{"vocab_size": 8192, "activation": "tanh_gelu", "init": "normal", "seq_len": 512}
Each number is 128 + 24 x the weight over its row's rms, rounded and kept within 0 to 255. Layers, rows and columns count from 0. Numbers have three digits each. The size before them is the row's rms in percent of the matrix's.

# down: layer 13 MLP down (transposed), 512x128, rms 0.21, rows 345-369, columns 0-127
# up: layer 13 MLP up, 512x128, rms 0.217, rows 346-369, columns 0-127
down345 092:140149112112164159123143135153124147175134140156121166113102154123122150153150118131090141161142153131140122140100099099149145158105174106126140152170162127139100094067166157115122136121140090114102160088198131128128125133098113129125106154110120121112150114116135149161126142159139117113101165175176083131095149135128113139144149129113112165113094109155159111148125150164168121125143
up346 100:159134147147151121139138115110140142122117125165104098076091132123134119148124118108151185106136093156177148152148148106123134134108154092110136125104105125099149109117174134154157115151134112134132127114147136078132118181170138147078119132104159122100167099128117169145158157086099150111139138118111191147137117135147126157108164103140116117118080106124115185140143130128128085145133
down346 099:090140136124178142127139135100090113089116154126122076094163095124094130130100120122106111115148133128153140096115072144129103099158162132114114138106126133143142132114113164172102154130095164171178167133085098123158122118165096112144128105150124129094145142115144141142143187129151108124138121140139118110133124181139126174114132150106097116112119127134098067118103127137131107133170
up347 098:152103158170133129152133100126112113133163088106097148148118141141150113123158082124130109114145149113132116127131136105148115167104070113088161090141151127098148142163132113157146159121140087153109122115136100094126120131112101127120116120139147119130109151098089142167143133154146140134131110120134118157164126149079113078117174115136105089098129120067171128084086144127170126116169
down347 101:135174134166161158105167130157132156161120151130141135124158108122134130096131097137144127176135165111119091185109160122142146103118087118148115101122078143137142145141138125130114119145161137160148098070125141126101102065131126138171155143137173118085104169118142121100158108109160100115127134117131148142103135148099127108092110135099116117108141157138144090136081135110092132156130
up348 108:171133085154105130138144113105133106128159106125140099159147100123132169130155158114128123140116133113163093110154150151157124111072149119103118144139138102106148147075129102138100162109160132134137135153080100164090128151157110111131133129141098164135143132096141149170073118191128120100115146169150153105117093115119090157134126147119118109109160142140134156156103163146164130159148
down348 100:136130166142126084114137075112129130167129146105128130091138106077111163137145149122123151138162133101139117120130101137191101108133142116094146137113129136143127111038098121078131103141140156152104145143123159123113110144131134168142155103159146109119123149095125086156162161082109128167116097171112162158146151133132133103164125127148118133156132138117106112104155158102129123112111
up349 093:195143129189111151147129114139150094117114101137123108130147085144079094149126122138148118162116116132104176102140140134086110120122131153127143112151172133133101125111152098107162085144142132120070141114167147127128118134131091171152124129149157105064128105106101097142117130128105105147120111099123137115139125144112098148116098123129190137126155120117126171153098161097114130112101
down349 089:125116171115123132087132137171165123118098156122148153126134114082146139130153117104154123096042146133094112139122132136097116149120124109111150138156168124145116124104121166148128105138119082166121130154114123174144121105093164148119106165141164138173143142129122113147102134143138106120131105156160147140092147099105139095187139149116075107131108131120121165170159112159114136121137
up350 084:149121140116175119092151098133154096170144136134098089122136125153156104107113101138103166142092108092085136098160128102139166155085110140121120129114110107185090121129142134113090148124124121136105136101137095106133118088130169142106120108129117093122138124140130122131105134141150112132123145120132128122140085107099119126064180126136178135104180136120124177107130080142174150125115
down350 081:116077142164097150130137139101127089128093121128127147109081145109105170130141169146144102114129112106143160145163120121120068099132156141120163132138138115077132118064102145140126133105176095149121125103147144134073126112135123084186137165128178121133134111113134123094142123140141158129137109120097114161115168127143107104142133125163127157146098155123149177133130119120151151121102
up351 100:101151111143179103170134143114095090132108087089175147132154147105102109182097156169105138119087147132152068131108079130112130157127111120139186128117113139141181154136133122115106079152133103115128101131122104141119115162114146131122144102148117142127125141078117112122142125126134086165127149109157135143139130107122086116124098126141150131159141134130122170150110101157158149100146
down351 094:161116098080120150094150136093151136136169162138090109157121103162129116135107097142117138149113128121096142116133140113066096128101125145083185140138111118135133153121112100151132124094132146116157079114146135110137154138167106141107079134122144109146112139095131150144088145109107136112101101173109095105134134128076151115099115147121126120101146130126151203131145153150118138085121
up352 101:163161102083172154138130121130128129139109115125131098127117136138090147126137096142148172120114172119193138129145139135128122202090112149135144102153127147122096134145136132066130112110138094121097162099127145077112169164095105092135145127092106167158121114145130112146093123123123161141142151080119123116129127087156111113113133105155149137126162089103136115115154130111140156129109
down352 092:126111126120118151158147075097132125106139113108132090105108134104120114120141109159080117112084115069098161116130108126106149123140117113113110127146086193130126157115146124127148146135115144135138083158135105151144083142130137054138120155116143150111137118118123149104140123121147104133127129183146110124135136107150153179116136125187140087148126154174175091149129141131113095112098
up353 108:130133117133151144128130132160123183114126078151149134128146127114159125125060106133074131113121129159102138095155069113146135126140113125125143131102114152134135119155160123169160110134101130137090140131129113124141105112128125202142151188156119103091127122126125105103126121141137152114108155136111162132137153114135085129073102145137156128140098089105107118122168070124099138136171
down353 111:125114130088166084106122118139110118157170081141109144144105127102116110140159130122142175096145154107165121138099172138133126127100156157084095128112137128191125123093115117120110109132094159107161149114181142158100130123126103137134135114103128135137115112097117147107131162111139124121169095096131134150104143129146152143163126137177118158143165137140110103090081103104179146132165
up354 103:096127112145122161121144139093103166157142090182080153111120157129133129138134115120149096141131087122133141135142109156100163125132101140105181143132096148157106155173089109113141098138111069082151123147157137126121129158096102136121160104117156097140125118117145120136136128102156125130141138097159153110137100078127103119107113117123128151098155167122103180120148167118101158093097
down354 112:119117103114105102117128172139113137079074097134102164107171139134148115136115122126163133131131136137133146116140096188158142110174105132097141123165125118141119192150068137090112114148109139149136122119128107127150137124109145129168161092119113135132155133097134167124157131172098145131113116125076110124124133101147113115078109164135163127129140134141100125145145139097086170139084
up355 104:148153155085130123091139103118120136158092224154108114140126104131119141149151102116142123088089147134107130119171142105138155122139121118155151108094140153133097105109143111164118130150117134131124126134128114129127123120159087115131112144141146134116186144114162132146151123161104129101126162146119137110133111188135099142140146122172108192108092107155081118126115175140171118117120
down355 105:109134117114156112125128120119178115100149147166105141104134137116122153102163130067142097114116103113106098136164111112115120130155110138160139161160089116092165143140127144150083176189157129116144162098064114145120125147100115114113141115135143116157149113140118155125092149141157162148104133135112109163117120111130098155150114126092111122154142155144133075106187130136137112162128
up356 094:132121134133145166103104080136110142125116182148121142102123102106130123142140115124110125119094153118137142101137109129146178130123154120143124182149116154108087128112173151150117154156102121131122160161089094145130111113198110171090124153115089115103105132149114117121125091117119141127136116105137105098158100143096119125134115114075145131133162167102164142112139140164110172184101
down356 090:083112103103122111151139135119127139180093120181136124138148112166132115137147127127129136118135150074105118109147080157123143145107127110152148132155159094131087121096151136171133122161111109079142167137118121150147138154130142116126111110096102129133153126097131172126096114128168121187120135086097080152127123179111131130178139125117154164119135163097097154112172151118123125133129
up357 104:159127113130176134105099134121128127115103167117116095157146143133127117128145114139136134104120096170133163115120107096125173093130129123125160140044068157105093120136143102117194091091118094152156113140121093117131140128140129131150147119130140092140145154144120122104155099209146140146138135135127127126176162112107136143122118173117158123123105103118142098123161160117121126137122
down357 111:155092097080100105141140176121151133147132117116129147144118145134118130154138157131106109137162120150107162105172123181119104141113099105105144130142154150105138148132120117129045137174112127103109134111149073150126156111128127144127132137132116142132109127067100157112103135141128141138125150131134160093173147117115118127103065131134118193143145132134130150073134105138124164141153
up358 100:097107119112104125163120118138061143162131102131112152157136129127129140132118093158129093119112089135138135141100113135140127123151113108117129143134086143143139097136165130098149111131122141071108122120149114125180140121126178129140134164154093131098188106157116104165161114138110146118127178096098107168140094116175100122087138125104097142117146171126149145149156122153147145089166
down358 096:142104137155110165108083147128098125118097106168115171106151151140084139142126112140145155103118132109105144089130114116172103144136180125143138130119126163155139118054129127115082126100147112146108138145138134110148080089116145099107162145112146130119098186149130093154143139116103121100091144147161143121143147168153092153121116124113158128097098112119111178110097152134114142104129
up359 100:158163134113126116124101090122147117156118122120126115161126128187159102101123113120150142115117137093151156151101116135093156133109084118124131083127122121133130089100114110120176160145098055107133093115130121114131156176107137119149135102127162135135160108151131165100138090140137152180136140142129098172086155118112144128110148128106155087134153165153113147107079097146112140108146
down359 102:129127109125096142115140115125094125094151140111160113082140069068131111170083104135127133157152122121123147108134128143170128157123129122138138135154125126151181141107155123148129125167135134165101140106148086110124103087093159133107104094128110096153123080155095091179156141119132138123151140143108142136110139157103106172135097108135139127129142169115111145157151178147150168143119
up360 105:155133109159096177107162125153128138133135109122121162124120095122172111141120178119123115148093103138075158166138135159154149136120152117114108099123092138133155096164141110154126117105153138126132142122142108110134137166127069151110139085159096144137153154145119082052131108148094120118083102139136115134133160130103133142133164111133150120137155123134125117063093146140139113099153
down360 103:119135135149133140168131125127114115114109110131101139143143139100167141144148090142128112126174118114112152131125168129130101104128113127099140146111116123129147139209158130142106166153103155116102088141101132153103143102135152139123128109097134128170157068126102139143094126119134122106178092158144125153128113167138086075124113104137110130153158102117139044141127092148119089124149
up361 099:206101125154098163150140137103154097175130075101115135125139095138112105127146125047151108124154121154112161099127132122128110138131161158118127132127137138108122099128129150164107120128138105142105114124122141161142125151145154123115117157150116074112183130098151118131113118129132120128098166093152110151147087139132109088137157117162104132131162113119119132135073150095152136101164
down361 101:121143112140152149108101093119152090081069131153115188136123113128123119101123131112138094132096132125122099143105162133104142159076098122141159128103128125157137128194109160140128097112152134154146146105135135146125126070131158159083104126148118109125122101120161135128125132151099116098096072137145104115129125119121132114140144145092119157148156179128113082139178164130151142146141
up362 102:151137090123138131147108091113093115121117170124124098132123114150095152125153100094183140103137140103123134109171072195140177130166154153099133131100128148145136128124129148076114137157086129116119156170130098194126106125137156139139125158108126160125152139107150142166127157118129107146129107153119150135093132103118098152127117138100106168119116164136112152102159096141119098110124
down362 090:118151111122133117139107183131102128138103136064143133118154126140155150134146105131115106110142140137126090149150180153074151096107126138115100102089144118138110133147127143143103121109083128119103107131144126149138136135186148123125083100077109105104137166111130145204109146110133136115124119153160161117177116087150134144087110138104136159122112116121134150089100105160108090133134
up363 099:142111133114117133123106118093115146131110115126175136133142119112128082084128150080097137098114129150177178141146118150159142135106154139114129126120093190140104138134137127116126133174112138087128124084132105140150101127141170107090091127137204137145141130129130107139149128109152159147114070104116117106120145151153147100168090153084140104144136119148119095094106120122127155090119
down363 111:159159101101135140119131083158110164118129116112162152137141114114109143144118091131103139140152147140152155070093167109116141105145124108121140097138121119119135140139164151112162105156077156142145061117131094123132126114131093108151149125133138133126142109140148095161145123136121128091131131140158140085145151121148083133173116136106092127136115145138085041111114115156167161124147
up364 113:160181110150111124118076108091160099121113116160148108129134122130079154117161090128078127125100171151135118142152137137122139126089155174130136189157125133128095121138144105078117130127166171128103176106118136127121161158150173106105098110124136137128133076115104158154107145147125157106114151150116139132108090106148106165121146126131097134094144120121139156153090134129135134123113
down364 113:184135136094162145127138099127152130116135125113140109089111110086130129123160162109126118113122128118108154174165133101133154152124138122106134165051105158045109159087113126168115132113126117135117123168146123128112168115140138099125121119085144114134108132123101116144120128121163106126093143101137091095140152145149138104149135105098125121117131153169119088068109129153111119168120
up365 110:106128103094129149152152088116107109167192148086162139127126101144131172101134129112134156120109112121126110159121089133135121116143117152128110112115092132142132122092108121086129133160107137129141133113109118134098098179123104094130120153180103126160141151088125160114147164074092166125118147117174152116124163104153150135107115159154126116119187179112135166112150118137127117113115
down365 104:131127125120080142108082104164105116088214146112114141153168132140119122098112146142131129127132127109117127165128126101108120133134142116154136165162095123111130124135120160144100134112097144169108130080141114126135074127192097166151174105107169147149139135118108158153128128120107141111107085142127120118112119121134093137106134152154089102147127090136145167125125109096128115075106
up366 101:120124099137117082144134084102100127122158138146110175159156114101106136140128118132100116112150113132123162127149126113150100161131082111069122131126108133152120134135156117174139097131110160090119112138100157177128130125134111119097166132132140158168092149130091144125143104120166125102115133162125160098122074130093083161102112138128102142125116111077129114128140123173172182130115
down366 100:099143100114104131146124124131127102122092120111145141180114130082108141154094105164151128105084143152121131088176142143161146097094103110113115125143145110137129155159142134103145139120105144156126127092133156142149165124154086134145142130129138121123123097121087109056107153136136122168115158125094146101154121085147135096077088158103137119153148099180143111098141151143157131137100
up367 114:126138124132108178172170105108115156113151083183146150118113161167104141170176138129123126141122131132070140100131117152145140156122101107124121131133161137140163197102077117109143136124136144100097145151098136089118153149130103113111134089067118131147112147159149112113129126132180117138101135132125131100127118116138089150127137124172141084131124132097126115161130141141111089139136
down367 117:142118094165097122102118128149127096101098126176136145129124111097145125163085114167107174110102112138124131130124123103117135168096146110151103131180133149159112150079134136150109088166118132143118141132086113126124121148129132101111115083136171144146125153153120151161117147138061122143126148145154167115130127134058134127112125195161109145140134127103110132104125119176113137138105
up368 098:152147105118122085127119124108133130131124139114136138111180109125133116093161125117135144102074107124154136105161063141136139134105138166152101107151144164123121106103162115145144107125065132126156144109097069144135141160132142113115139121116146189169153137114117148110162140102151147095147114101099129104131177154135128156158146152157150114115151164138100077131165155138131101145111
down368 106:129136171126138135117116096124166150120111147116087119126105111134126144129097138123146122147113110165133110151133130128129123091137140139109102101065132095107103120156134165106126103098133122123131096101158098116104090092134112107099135132078113104116163111144124131168081148128112175151091134137149087122139136112065123109126130126093135133128091182150107212137129167146103126147122
up369 099:119138131149116106120119110087147101134166124169079157184149075177115177184153098124083126148103146117162101127163153111109144120092110148132146164102139144144121140123142105151119104146137142114108138102157116115075116095084128106087116119149134121136144133165097111120087123105144137123146147131129120136158116154147120104108120102086103143153124139097097118131124110098145133136175
down369 094:171145095099164097113124129169122115101115136122125163141187146097149152072128147125143159144129071135142157142159135104093109141134127092130112069120113147127165151125111146119135127106154110131106123098114111067109102140145118139166093080135133161129100116094140135124166142182119166125141122113135116120139152122131125125112144130145154105080105138160120171128133143119116097089138